From a checkpoint of a small transformer trained on Wikipedia.
Size: 11 layers, width 512, 4 heads of 128, MLP 2048 SwiGLU, vocabulary 8192, 50.3M parameters.
Architecture: LayerNorm before each block, rotary positions, no biases in attention or MLP.
Training: a variant of Muon for these matrices, 903M tokens, 13785 steps.
Each number is 50 + 15 x the weight over the matrix's rms, rounded and kept within 0 to 99. Layers, rows and columns count from 0.

# layer 8 MLP down, 512x2048, rms 0.0247, rows 0-108, columns 1984-2047
45 42 68 59 44 46 53 65 24 54 30 53 00 46 46 43 47 49 36 43 70 64 33 42 55 49 27 17 64 52 57 36 57 41 52 73 45 60 42 35 41 78 77 55 34 45 55 52 39 59 46 43 26 50 55 37 58 61 47 45 47 47 52 49
63 49 49 45 35 52 36 48 80 48 24 27 43 46 77 55 55 50 78 47 40 48 34 50 00 49 40 63 33 52 57 50 42 30 46 66 25 43 36 41 32 33 53 17 29 37 51 54 56 48 19 40 56 26 58 33 55 38 49 47 49 54 53 45
40 84 63 49 44 61 28 99 64 55 31 51 70 40 50 53 47 32 71 48 47 43 24 24 55 46 29 30 00 47 45 47 37 48 40 63 51 55 55 65 55 58 49 37 56 28 37 60 47 48 96 28 27 44 39 46 52 49 52 47 51 44 47 51
35 51 52 39 57 55 56 82 32 59 22 61 44 50 58 46 61 64 49 51 60 63 76 51 51 50 82 73 10 45 50 18 27 54 83 06 82 33 47 73 51 42 34 54 06 35 44 56 55 53 31 43 58 92 38 46 55 50 55 50 45 57 44 47
55 85 60 42 50 49 60 18 21 51 33 39 35 45 83 58 50 34 39 50 47 65 48 78 60 50 26 42 56 48 51 46 52 61 10 60 86 61 59 39 64 54 14 66 22 26 47 49 46 50 15 48 58 40 13 48 50 52 50 48 49 52 49 51
48 52 54 50 45 60 46 21 62 49 67 63 66 49 57 31 48 56 41 50 39 53 34 37 53 50 10 46 38 55 50 70 58 36 46 47 60 34 74 59 53 42 43 52 51 51 52 62 47 48 45 77 07 66 65 49 54 53 45 51 46 53 55 52
29 66 42 42 57 45 69 40 99 51 08 44 31 42 43 45 47 37 38 53 28 64 63 40 52 49 60 70 73 42 46 44 18 46 44 31 25 80 58 51 59 57 29 44 49 43 59 52 48 38 37 40 35 60 45 77 46 46 61 55 55 48 51 53
37 57 51 38 60 48 56 49 89 52 56 49 44 41 15 44 43 23 28 56 72 47 49 75 65 49 93 62 91 48 47 45 67 29 59 23 43 17 22 53 44 60 76 84 59 54 51 55 53 44 55 41 32 32 41 56 51 42 53 54 48 47 54 52
38 48 30 50 50 43 59 37 48 47 38 52 54 57 31 52 52 36 88 46 38 55 00 55 41 47 60 57 42 48 57 74 80 00 41 50 19 45 49 41 61 45 67 36 61 16 41 43 46 55 49 60 52 58 53 57 62 68 55 42 50 50 49 50
67 16 64 44 50 47 65 00 59 51 28 50 51 52 73 58 52 36 42 50 77 36 56 40 38 48 88 20 68 54 57 52 28 61 60 56 40 59 70 61 83 65 49 43 45 25 61 47 44 50 31 65 39 36 39 27 50 62 49 52 49 54 44 55
49 52 61 34 36 62 77 72 50 47 45 78 64 54 83 42 47 35 16 56 67 24 58 38 39 47 34 46 32 50 50 72 79 40 69 55 75 52 55 27 45 55 43 66 58 40 50 39 36 56 20 57 11 25 60 68 48 55 54 49 47 50 51 50
38 55 52 49 65 49 64 16 57 55 57 49 79 63 90 48 57 56 59 53 37 49 52 55 93 48 59 42 82 51 61 56 50 68 46 97 55 55 35 64 34 49 47 40 15 32 33 38 56 62 35 69 64 35 51 67 44 36 52 49 46 52 49 52
31 74 21 59 54 56 55 59 44 46 72 54 52 50 50 48 50 42 14 59 74 38 31 48 50 51 47 42 63 52 57 53 78 63 54 17 70 59 67 47 46 37 24 69 62 53 58 49 60 61 50 66 49 32 52 76 41 52 42 52 51 48 51 51
44 61 44 51 46 45 15 76 46 51 58 40 51 40 54 59 50 42 90 50 55 56 35 51 25 53 35 44 74 49 49 58 44 35 65 14 46 45 60 51 43 53 74 35 34 00 73 40 45 51 57 33 90 78 46 40 44 48 45 46 48 53 48 48
51 62 57 44 53 46 24 61 41 36 63 60 51 32 00 54 46 67 42 49 21 33 50 53 27 48 47 37 11 51 51 45 68 45 57 56 77 24 32 47 40 44 47 45 78 86 42 35 52 50 57 57 28 70 31 79 52 84 53 47 50 51 44 47
58 65 49 71 48 48 33 63 50 48 35 69 24 47 51 57 53 41 69 51 38 52 44 44 30 50 29 59 58 56 44 70 58 43 29 58 62 51 27 49 41 33 51 55 92 39 61 59 43 44 59 46 31 38 55 30 45 51 47 41 51 50 54 54
61 61 63 55 29 71 49 54 24 40 60 37 78 52 37 51 44 54 26 49 76 68 62 43 42 49 26 38 46 54 51 50 42 00 63 60 41 54 28 64 63 41 40 39 71 62 47 46 48 35 29 40 61 51 41 71 53 50 44 47 47 48 58 48
80 33 52 41 39 46 61 62 28 51 51 45 16 50 42 46 53 26 33 46 94 57 55 48 64 53 38 50 21 57 56 39 43 74 64 29 37 79 70 73 47 71 22 73 23 28 59 58 54 45 35 20 59 52 67 85 39 44 56 49 49 55 51 49
33 60 57 57 56 62 26 80 65 68 45 44 67 55 34 78 48 48 41 56 90 42 38 84 57 50 45 68 46 49 50 65 44 33 40 43 65 38 61 53 70 28 51 72 63 37 46 46 44 52 18 51 84 38 39 47 49 48 57 49 57 48 58 50
73 23 45 49 37 29 58 99 23 48 51 62 38 29 10 39 50 46 51 48 30 64 60 76 79 52 43 35 98 53 50 58 56 39 60 79 36 34 56 39 63 62 57 41 60 57 56 59 36 53 40 73 62 63 60 61 52 49 44 51 50 53 53 44
56 73 40 37 47 42 50 40 50 56 43 31 55 44 19 39 49 26 49 45 37 56 16 53 00 52 70 41 33 46 69 28 80 38 35 11 99 50 58 45 58 32 46 30 59 44 54 44 51 56 50 64 47 44 45 69 51 67 52 44 46 44 44 49
52 50 59 59 50 48 50 53 51 47 56 56 37 40 60 53 41 66 10 56 45 45 58 48 32 50 52 70 54 51 53 71 78 64 16 43 51 36 41 43 50 85 43 54 28 25 60 62 37 47 58 33 35 38 41 62 64 61 45 48 44 47 50 50
37 57 45 60 56 56 50 66 54 48 00 37 45 26 29 53 52 70 84 53 47 69 73 65 42 55 11 64 19 48 43 18 97 63 63 63 85 63 62 32 51 48 50 68 46 86 57 56 55 55 81 50 44 63 69 38 46 62 43 43 51 49 45 46
53 43 32 43 50 54 53 99 33 44 23 63 89 46 61 42 46 45 21 53 48 26 61 44 56 48 33 57 99 48 42 59 55 09 27 42 49 54 42 40 43 69 52 54 60 54 55 41 36 58 30 33 36 83 36 61 57 25 46 48 51 48 51 45
37 60 57 48 49 65 52 48 69 61 64 62 67 49 66 61 52 59 51 54 44 68 66 57 66 49 69 49 55 48 64 97 20 25 14 52 83 34 57 23 54 50 38 53 54 29 56 67 46 60 72 43 43 55 59 43 42 23 36 54 54 53 48 51
44 59 55 51 47 43 49 32 49 39 83 40 40 53 63 48 53 46 67 50 57 44 36 44 45 50 51 53 51 50 56 55 15 86 60 57 11 52 33 55 72 49 50 30 75 36 48 52 43 47 62 57 62 23 51 73 51 57 49 49 50 46 54 51
58 45 59 40 58 52 46 80 47 48 56 51 43 65 85 49 54 56 52 53 30 55 27 74 64 46 02 83 74 50 62 53 63 80 10 79 19 49 50 68 62 35 61 45 65 97 49 56 45 51 31 15 35 43 44 62 46 62 57 53 52 52 55 55
52 47 69 53 47 58 41 30 43 50 87 48 25 37 45 39 48 60 28 48 49 43 29 26 37 50 17 39 70 52 47 56 35 54 99 37 99 61 48 60 34 60 73 38 33 26 46 43 46 50 61 23 39 32 33 87 58 54 43 47 46 49 51 56
26 57 41 49 51 48 59 72 54 47 79 35 36 70 42 56 60 48 67 60 60 42 35 40 19 47 53 35 33 56 55 54 63 59 42 21 13 47 44 43 23 27 12 50 71 46 66 37 55 61 56 54 20 48 43 63 49 70 52 49 59 52 53 56
65 51 42 40 50 39 32 51 60 51 38 50 58 47 39 54 49 61 12 59 37 41 39 53 36 51 18 43 43 54 44 32 46 35 76 55 75 61 29 31 56 39 67 54 64 10 43 47 49 58 40 85 37 43 61 18 53 59 51 54 44 52 45 51
54 63 38 57 50 60 70 23 90 46 35 34 18 44 52 57 56 60 91 47 35 64 33 33 56 51 77 58 43 48 55 63 46 30 50 37 42 61 33 63 39 52 55 45 71 48 42 49 66 54 53 74 38 50 43 64 56 70 44 50 44 47 50 48
74 59 57 33 38 50 70 45 34 48 36 55 48 56 62 51 57 41 41 48 62 58 60 53 28 52 64 46 43 55 43 48 65 51 79 53 44 60 59 45 62 48 69 68 78 28 43 47 40 57 44 50 48 58 49 32 47 62 56 48 49 49 55 45
51 69 66 47 49 45 72 54 33 54 52 64 53 40 90 55 47 42 71 52 62 33 06 38 50 51 61 59 39 56 54 47 37 02 44 70 81 43 65 48 51 34 23 36 52 25 56 44 57 56 53 34 32 55 53 60 43 53 50 44 46 58 49 53
73 61 54 50 58 45 39 56 88 43 63 67 42 55 25 53 49 47 70 49 54 30 44 34 32 45 50 54 36 48 53 36 48 71 08 74 28 32 42 42 43 35 43 56 30 73 60 61 41 41 49 41 47 20 65 57 46 90 60 48 45 49 49 44
47 38 52 56 53 64 56 32 65 45 33 50 90 48 39 41 53 48 49 50 63 68 55 43 49 49 28 61 52 47 54 61 67 13 87 41 53 45 33 62 50 44 54 67 52 43 59 45 51 37 27 60 42 82 40 51 54 67 46 52 53 57 46 50
44 58 23 18 45 50 48 49 60 50 41 32 21 46 77 51 48 63 52 54 39 64 49 59 53 50 44 64 00 53 58 13 55 21 11 57 44 79 42 33 53 50 33 65 49 47 41 40 45 57 69 60 52 35 52 32 55 57 40 52 57 50 53 53
51 45 33 47 70 48 55 72 40 52 71 47 22 40 60 56 50 42 58 44 49 48 75 14 41 53 45 57 66 46 50 39 39 56 22 42 47 47 49 44 56 70 46 31 39 62 47 41 48 49 58 58 54 55 34 98 50 61 47 53 46 58 48 53
54 40 51 34 50 46 56 08 71 50 21 59 58 39 62 53 49 47 36 48 72 07 10 56 05 49 84 52 59 51 61 30 21 30 80 59 58 48 62 51 48 32 75 49 64 87 51 56 65 47 35 48 29 35 38 85 47 61 53 51 51 52 62 56
70 41 58 40 51 59 44 35 45 45 40 48 15 45 60 38 52 62 49 47 41 31 33 42 22 49 56 35 99 52 49 40 99 24 88 54 75 31 55 65 52 39 28 40 81 27 46 44 50 47 56 74 00 29 32 32 60 60 47 57 51 53 46 50
48 49 49 51 46 45 37 34 78 46 24 41 46 36 83 35 45 31 67 52 06 25 26 78 49 50 50 28 70 53 60 47 60 49 28 48 59 43 51 66 66 63 34 46 64 23 67 42 41 58 31 34 27 25 58 53 48 44 47 48 52 54 51 49
35 54 52 51 32 27 64 68 81 49 40 45 31 58 65 50 46 54 19 55 53 58 50 61 74 49 36 43 36 55 50 48 20 47 36 49 81 55 76 41 51 66 40 34 52 76 58 49 53 51 94 94 46 75 33 65 52 49 45 46 53 51 46 45
65 55 43 40 52 37 39 23 35 45 43 45 35 31 68 57 45 61 47 53 42 95 02 27 28 49 65 61 14 46 40 30 33 67 38 81 99 51 58 59 60 77 61 65 34 19 45 47 58 54 47 17 33 37 55 39 59 61 49 50 52 58 47 51
49 45 54 36 42 50 47 01 57 50 43 80 37 58 47 51 43 58 75 61 11 36 65 58 45 48 86 21 06 46 45 63 43 49 38 63 42 21 52 53 40 40 18 18 17 58 64 42 46 62 16 51 09 64 43 69 46 39 54 52 51 49 49 50
92 53 50 55 56 52 38 49 52 54 71 41 73 50 66 54 49 59 39 44 30 60 57 42 18 47 38 45 59 54 46 50 35 57 51 03 79 40 42 50 49 63 60 63 36 53 62 47 55 58 30 65 38 25 56 40 57 32 53 49 48 55 52 48
64 62 47 42 53 50 57 36 69 52 20 69 20 43 52 48 51 47 80 48 16 28 58 59 29 50 08 06 27 56 51 25 49 94 56 53 11 55 25 35 50 78 37 54 43 38 54 63 45 54 52 31 65 65 65 62 49 49 50 51 50 45 37 53
61 60 56 53 41 61 23 57 50 37 49 38 15 35 23 52 46 61 99 55 72 52 45 54 32 50 32 41 69 56 55 20 42 28 40 47 59 22 53 46 55 81 63 63 67 26 54 49 52 43 79 21 33 56 49 67 52 52 53 51 47 49 59 49
31 59 62 54 51 44 42 48 35 47 54 62 19 36 38 55 45 54 61 45 27 40 51 76 27 53 81 60 32 42 46 40 34 15 61 58 35 52 39 43 43 54 26 49 53 63 56 51 57 49 42 26 75 15 46 65 55 60 48 51 49 48 48 53
50 41 42 46 47 48 56 60 37 47 36 53 00 34 43 67 45 46 44 48 46 35 39 66 42 48 49 58 47 47 41 26 36 57 92 62 39 38 43 57 48 23 53 43 67 98 63 48 45 46 43 69 72 52 55 05 55 29 50 49 46 44 52 49
52 40 28 57 49 49 27 43 72 48 29 52 26 36 79 61 50 51 66 53 52 36 63 40 76 52 11 35 60 46 56 34 61 76 37 25 48 65 41 45 66 49 49 26 52 64 62 37 47 49 64 66 52 67 56 75 49 41 58 50 58 51 47 53
36 64 44 53 45 37 57 46 29 59 70 46 34 64 63 60 56 50 49 45 88 66 38 59 59 51 57 49 40 50 57 65 55 30 92 79 58 67 35 63 51 26 73 43 40 37 46 41 62 54 51 48 77 36 50 61 52 60 43 45 47 50 50 55
52 36 32 51 59 41 46 74 54 54 61 28 46 37 48 46 48 41 88 52 23 26 54 52 54 52 24 70 32 50 44 13 59 55 79 26 57 41 29 37 63 35 63 38 82 57 57 44 45 43 04 40 48 68 34 46 45 15 53 47 53 48 46 44
51 44 63 65 38 40 51 54 28 47 42 33 53 43 68 37 51 48 57 50 43 41 64 42 27 48 47 50 64 47 63 75 39 20 70 67 59 46 72 55 46 43 27 45 39 33 39 61 30 38 34 13 38 37 46 47 51 65 53 54 48 46 58 48
44 58 59 55 51 63 61 90 99 56 58 56 36 60 51 68 38 57 76 47 17 58 62 70 53 48 79 46 49 51 53 78 33 51 43 53 46 47 51 54 54 38 91 23 72 63 60 55 55 60 21 27 57 44 43 48 55 26 50 49 55 57 52 44
41 59 41 65 62 47 79 49 43 54 72 46 31 40 51 77 49 45 00 54 61 51 52 60 49 52 58 51 63 47 54 43 55 43 54 36 36 59 50 27 62 48 57 29 43 51 43 50 53 44 99 58 28 07 34 57 45 38 39 46 51 54 48 44
59 67 36 47 48 63 47 45 58 62 60 42 26 56 25 55 63 32 59 52 66 48 39 52 39 52 70 34 48 48 74 54 78 44 56 77 49 61 61 28 66 50 42 49 37 73 47 62 47 52 99 43 32 18 44 65 45 16 50 43 59 42 43 52
40 68 53 52 61 47 58 49 56 51 69 51 75 43 35 30 49 52 44 40 67 48 67 55 33 51 41 85 51 50 52 49 53 23 46 83 55 56 80 40 51 62 44 53 44 72 40 49 52 42 00 39 50 30 54 50 51 42 46 53 52 53 50 47
55 37 52 58 57 49 67 61 43 51 81 58 38 47 75 46 51 35 47 39 77 43 36 47 14 51 65 42 54 55 33 46 39 54 24 29 72 47 55 39 59 52 23 36 40 71 47 63 47 52 60 20 22 26 46 76 47 55 45 53 57 50 55 49
46 81 49 66 47 56 58 74 56 55 81 67 31 46 28 48 45 69 20 42 67 22 63 52 66 51 55 60 31 45 43 40 57 60 58 72 47 69 45 40 53 11 55 51 68 62 47 53 48 41 54 76 66 52 44 45 50 42 60 48 47 50 55 51
57 54 47 53 56 43 51 17 29 55 57 46 43 54 62 46 56 70 99 53 60 44 46 45 38 49 41 49 48 50 48 55 45 43 45 34 36 52 67 39 58 41 38 56 23 96 52 53 41 49 01 34 54 52 51 72 45 20 47 50 57 50 43 46
48 65 72 54 45 47 59 51 53 49 64 64 12 42 61 33 45 64 38 40 63 74 31 42 29 51 35 70 77 50 58 55 36 59 37 51 49 78 44 47 54 57 62 86 38 88 49 60 53 48 58 62 82 22 59 99 57 36 49 43 46 49 46 56
76 36 43 36 52 68 41 29 77 44 44 53 39 49 33 57 46 27 44 56 67 72 65 77 44 49 15 68 48 51 54 61 51 64 61 25 33 63 58 32 54 68 46 60 29 50 51 51 46 50 69 67 21 59 55 64 49 66 50 47 53 54 51 50
34 53 44 47 51 64 67 61 53 56 91 76 54 46 67 30 52 40 30 51 65 22 19 44 50 49 40 68 12 45 42 61 46 37 25 48 28 74 38 44 43 66 39 35 44 01 40 43 46 54 38 47 42 32 45 64 46 58 59 48 49 49 57 50
65 41 61 39 37 60 53 63 44 54 50 45 24 56 57 56 41 24 62 51 48 84 52 37 09 49 57 18 17 48 58 26 72 10 18 28 66 53 14 37 54 45 58 23 48 45 48 52 39 56 90 67 70 44 33 59 49 49 54 43 47 54 53 55
31 49 25 59 35 45 48 31 43 50 47 50 36 45 40 49 53 52 52 54 39 48 59 64 38 50 67 32 66 47 41 47 58 60 67 58 38 54 61 32 44 47 51 13 30 36 51 54 51 62 60 29 58 66 58 57 40 64 60 47 51 48 47 47
50 60 46 39 34 60 43 50 90 60 20 52 10 48 29 52 43 57 64 50 22 64 35 44 65 48 54 62 34 48 49 24 52 19 58 65 64 30 47 32 48 42 31 51 59 47 44 54 43 56 75 60 77 36 75 21 49 57 51 51 52 53 47 52
51 43 33 40 42 59 39 80 36 53 55 68 82 45 68 51 42 42 15 52 48 25 64 63 21 49 41 45 69 50 49 70 60 38 26 32 67 60 69 28 55 25 53 74 99 49 46 53 53 39 51 00 29 23 46 70 55 38 48 48 57 54 46 49
62 58 45 26 53 59 62 53 78 50 39 26 49 49 50 52 48 65 42 49 47 43 35 56 49 51 34 75 43 45 49 44 93 55 63 47 14 21 50 59 44 40 33 76 44 45 40 33 51 48 26 64 50 30 56 13 52 64 48 51 47 52 50 50
53 42 50 52 36 39 36 40 57 42 20 21 45 54 58 48 58 30 99 47 28 40 75 41 12 51 27 50 48 50 54 58 83 23 29 83 55 54 32 40 48 79 54 64 69 48 32 56 51 36 21 47 40 71 49 36 56 65 58 52 46 52 50 50
45 34 58 62 63 48 43 72 06 54 81 44 35 52 41 48 49 48 55 53 54 32 70 26 57 49 51 61 43 48 54 20 02 50 55 53 18 54 68 61 43 51 55 54 53 21 56 58 49 55 51 38 39 66 54 83 51 21 48 52 55 45 50 55
48 49 61 45 58 65 68 61 26 54 70 49 58 50 14 52 45 78 34 46 62 42 38 59 36 52 49 55 72 50 45 51 38 95 56 53 80 59 57 34 53 43 21 27 67 05 59 36 56 47 78 72 22 35 66 20 61 47 49 46 54 46 57 48
29 62 53 50 37 55 38 30 64 51 49 44 68 39 55 49 53 59 93 45 79 50 15 59 31 51 64 53 27 51 43 48 18 07 29 36 83 50 56 38 55 28 48 51 55 11 68 64 39 49 39 49 53 54 44 82 44 22 38 48 48 49 45 56
42 46 48 41 42 52 26 61 74 54 76 58 44 56 58 54 49 54 53 52 82 46 31 63 17 52 41 52 44 51 48 52 99 17 69 43 48 54 32 29 52 32 52 32 99 52 59 38 43 56 69 47 41 89 39 81 54 55 50 56 43 46 58 47
70 45 42 28 43 43 60 20 52 51 66 45 41 49 78 43 53 48 44 54 58 32 54 71 00 48 62 34 12 53 32 82 43 18 33 71 02 51 31 65 48 52 42 33 52 52 57 48 42 44 34 68 22 81 55 58 43 49 40 52 40 52 46 45
36 51 56 40 57 57 58 59 54 42 44 49 78 44 13 26 46 72 54 54 40 48 54 55 32 51 52 40 80 50 50 40 53 35 69 61 66 68 61 52 51 69 60 60 13 28 38 48 46 32 50 74 46 48 56 23 53 75 63 49 52 47 50 49
54 62 63 46 57 57 34 46 15 46 20 37 00 44 76 58 47 64 56 42 53 28 44 49 75 47 94 53 64 50 52 43 53 34 42 50 62 07 55 30 56 46 37 59 59 72 48 54 55 49 56 61 37 61 48 66 53 70 57 53 49 51 49 47
25 41 46 62 50 41 39 26 57 55 38 40 44 55 40 54 47 45 64 45 44 41 20 59 55 51 39 35 85 51 39 38 39 67 43 06 85 50 47 31 62 57 61 34 70 71 62 40 58 55 25 45 72 56 44 42 56 52 53 48 46 43 49 55
41 41 47 48 43 50 52 82 48 42 43 70 31 40 62 50 48 22 53 56 26 17 69 44 63 50 63 47 44 52 48 31 87 52 51 47 68 80 50 54 45 34 53 54 55 54 55 51 46 48 99 50 30 61 37 38 51 33 55 53 51 45 54 45
29 52 49 48 43 53 65 65 47 49 59 56 50 51 39 54 57 83 67 51 45 82 47 39 63 51 11 36 15 51 50 47 62 33 53 43 80 79 53 70 33 38 49 41 36 71 54 51 52 38 75 39 50 45 37 73 39 13 46 53 49 52 51 47
49 35 45 57 62 54 52 48 33 49 40 60 44 34 83 52 52 37 25 60 47 24 56 49 50 52 72 67 48 51 51 70 56 44 51 26 51 40 30 65 68 42 61 37 15 24 50 48 43 60 58 58 34 26 50 65 46 66 56 48 52 46 44 50
58 67 39 53 60 44 41 15 56 56 63 43 34 36 35 53 47 60 12 48 64 39 52 42 38 49 45 54 59 48 49 55 53 61 37 63 64 26 48 36 60 56 38 37 84 07 47 61 46 43 53 66 67 71 20 51 56 57 59 50 48 51 53 48
52 34 72 57 53 53 36 17 22 50 59 40 50 41 40 46 44 48 33 51 40 18 42 84 54 52 43 61 59 49 59 63 47 83 40 31 43 39 53 57 36 53 28 59 58 99 48 46 43 66 49 19 84 20 46 38 51 47 59 49 45 52 45 48
54 58 30 61 48 55 61 58 57 56 33 49 26 53 42 35 51 47 81 53 39 79 49 54 46 49 16 34 43 52 49 40 55 56 37 42 40 43 42 56 36 44 17 27 84 24 48 54 53 47 44 23 76 36 74 68 47 50 54 54 48 50 46 47
55 45 51 66 58 49 62 57 49 50 37 38 47 49 11 43 60 41 53 52 60 48 70 66 14 49 64 44 22 43 49 73 63 45 42 43 74 28 48 65 39 70 54 50 61 57 63 47 44 45 76 63 52 61 20 63 50 32 54 48 53 51 49 50
46 32 44 49 46 43 54 21 26 55 82 32 58 52 14 64 44 34 40 43 69 73 25 60 44 51 76 54 43 55 60 84 55 21 49 49 52 59 37 67 74 26 39 66 78 30 52 30 39 67 27 48 47 59 39 61 46 48 51 53 46 46 54 48
59 57 54 51 59 52 53 44 87 37 33 60 65 64 44 60 46 49 49 46 27 14 52 54 56 48 36 20 66 48 50 30 28 39 37 56 34 42 39 32 36 29 64 43 35 63 46 46 53 52 47 53 55 29 45 43 50 60 53 49 42 50 57 48
58 45 30 59 49 65 44 65 61 51 29 33 71 35 41 52 56 60 68 52 28 66 41 42 76 52 47 66 69 55 51 65 42 21 45 57 52 57 66 47 43 46 37 37 73 74 52 59 54 56 23 38 53 78 45 71 57 57 43 54 49 48 55 53
45 35 42 50 46 63 53 39 29 58 35 70 43 37 51 48 50 57 49 54 41 47 41 72 84 47 25 29 52 45 54 61 70 68 30 13 49 23 83 60 36 40 44 39 55 89 61 55 62 48 26 64 27 70 31 48 44 62 53 51 54 48 53 55
67 53 31 54 50 51 70 63 33 56 00 46 33 50 27 32 59 44 29 48 79 60 55 88 46 53 48 53 15 52 53 42 37 49 19 24 46 36 46 78 62 38 36 15 64 61 40 37 55 49 46 74 73 60 47 77 52 52 54 52 51 51 51 48
66 45 35 32 43 50 64 65 70 46 67 49 44 53 36 53 50 24 68 46 50 50 60 43 35 49 18 58 73 48 36 40 62 53 68 12 60 56 71 27 55 42 37 37 21 39 50 53 44 55 79 24 06 34 58 20 62 74 49 64 41 48 58 50
57 60 59 47 55 51 21 68 59 38 46 49 95 63 83 45 58 25 62 46 70 58 62 55 11 48 77 52 52 48 48 84 54 67 42 70 37 42 85 32 64 41 47 41 44 33 44 54 53 40 82 69 35 48 83 71 49 55 51 54 50 50 56 55
42 39 31 51 55 53 52 51 95 63 37 37 41 49 60 15 41 51 81 57 73 40 34 34 44 50 30 35 41 55 63 66 23 49 81 51 59 43 44 56 55 24 46 59 36 15 49 42 57 40 47 57 39 34 35 33 57 45 54 51 51 51 51 51
50 80 63 51 39 61 41 14 61 51 30 68 80 43 06 48 46 26 76 51 69 45 60 60 52 46 50 45 43 48 47 67 61 68 58 17 53 74 46 32 50 40 72 74 71 98 42 49 51 54 78 50 00 43 47 45 45 52 55 47 54 48 41 50
45 54 47 56 42 42 21 50 74 48 89 45 61 45 62 47 50 24 32 49 42 64 66 52 30 47 50 36 55 57 50 37 54 55 87 51 49 64 38 37 49 55 31 82 62 03 53 64 38 50 83 31 71 81 63 45 54 45 51 50 52 54 53 51
34 65 56 31 49 55 51 60 28 44 71 46 49 48 87 57 54 34 92 49 57 35 59 55 54 52 42 62 42 42 41 43 47 17 30 26 37 86 56 49 45 63 32 73 24 29 62 60 58 53 46 78 48 52 30 59 48 44 46 52 47 51 48 45
53 57 50 49 45 28 55 20 55 55 39 25 09 38 59 50 45 31 57 51 43 29 57 52 33 51 13 25 30 47 40 45 36 60 38 98 44 82 34 23 47 68 25 52 23 46 43 46 53 69 80 56 68 52 56 26 55 30 53 49 48 51 50 55
53 47 52 60 36 55 59 96 33 46 73 41 29 49 48 35 52 37 37 49 91 50 28 42 36 49 60 33 96 53 52 44 53 35 66 57 60 53 45 58 45 58 41 48 45 32 45 62 48 55 59 23 57 64 54 36 45 54 53 48 42 48 62 51
76 62 63 43 56 60 43 47 40 52 53 40 68 47 40 62 50 59 65 53 53 58 58 37 00 50 46 20 70 52 41 41 48 49 28 23 50 18 52 26 70 38 40 62 58 34 49 61 50 38 59 61 45 51 41 44 58 63 53 49 54 50 47 52
23 56 74 23 43 59 49 05 58 47 52 72 76 39 36 53 50 47 88 56 80 31 52 51 83 47 54 64 51 52 38 53 48 59 42 36 25 62 49 65 55 55 40 59 53 82 53 69 54 56 66 53 36 34 47 86 49 59 45 50 47 51 44 54
73 97 40 65 43 52 42 55 46 54 40 51 58 33 32 60 47 49 26 50 23 59 47 68 53 53 17 35 44 48 63 32 20 35 63 54 32 61 47 58 42 54 56 24 11 36 56 47 59 59 75 37 55 70 27 53 47 38 55 47 47 43 46 52
45 45 52 60 42 38 61 38 99 56 01 41 58 49 38 35 58 51 63 59 26 49 70 38 34 49 69 44 30 54 51 19 47 39 61 53 82 56 38 57 59 45 29 61 27 43 53 50 48 74 13 59 53 28 28 39 54 28 58 46 46 50 45 50
55 11 39 51 57 46 50 75 26 57 53 54 74 38 53 48 50 49 77 46 42 54 31 51 87 48 51 58 62 51 57 11 18 35 61 11 31 51 25 89 51 58 48 57 26 29 46 57 58 59 57 34 95 63 55 42 40 56 49 46 53 54 52 55
47 36 56 51 59 54 66 56 82 56 45 52 28 45 60 46 48 02 64 54 67 40 39 31 43 52 45 53 73 43 57 52 99 08 45 45 87 59 63 37 66 45 24 62 62 48 48 43 50 42 83 47 75 65 67 74 47 60 56 50 50 51 41 50
34 51 45 45 49 45 66 54 49 52 77 51 62 44 27 69 54 41 79 45 43 34 67 71 53 52 24 64 68 48 51 49 80 49 46 44 55 55 46 54 35 47 47 61 69 62 51 56 52 47 08 56 49 74 55 48 54 54 48 49 45 51 58 50
60 45 64 55 59 54 42 66 68 46 69 45 21 44 29 47 54 51 52 48 62 40 64 53 53 52 58 46 63 55 46 66 56 35 43 39 91 47 59 40 52 55 60 41 65 25 40 45 63 49 43 18 13 67 53 30 55 42 53 48 57 52 54 50
39 58 37 22 42 50 59 56 57 48 20 37 78 53 46 37 48 54 38 52 49 40 60 47 51 49 38 49 10 42 52 68 88 31 57 31 45 56 38 27 56 59 51 25 61 80 52 63 54 53 48 60 56 56 31 40 40 40 50 49 52 46 51 51
36 70 58 74 44 46 33 29 10 63 53 53 76 56 33 25 57 57 39 46 72 69 23 75 29 48 67 44 43 50 50 70 22 29 43 66 47 11 47 42 48 48 50 43 59 37 46 46 51 48 12 34 31 33 36 21 54 38 50 54 51 45 48 47
57 45 59 37 45 55 73 23 45 53 58 40 60 68 38 32 54 69 73 39 49 35 79 63 08 49 69 52 41 48 50 47 48 06 87 83 38 31 53 46 28 27 65 65 77 82 42 52 53 57 77 70 23 00 56 49 53 37 49 45 51 58 46 49
50 42 69 36 51 45 27 44 35 50 91 62 08 59 50 42 55 24 75 47 40 52 70 43 21 52 75 51 68 51 49 40 51 55 39 28 60 46 39 53 43 68 64 59 11 56 43 44 39 56 99 60 69 38 33 55 41 56 46 55 53 43 50 46
73 63 52 40 50 61 52 26 99 46 58 47 67 63 48 35 49 36 35 49 56 38 38 54 52 50 26 46 46 48 45 60 58 00 45 17 80 80 53 60 37 60 51 52 58 50 64 51 48 63 56 00 52 30 40 47 49 31 56 52 56 47 52 53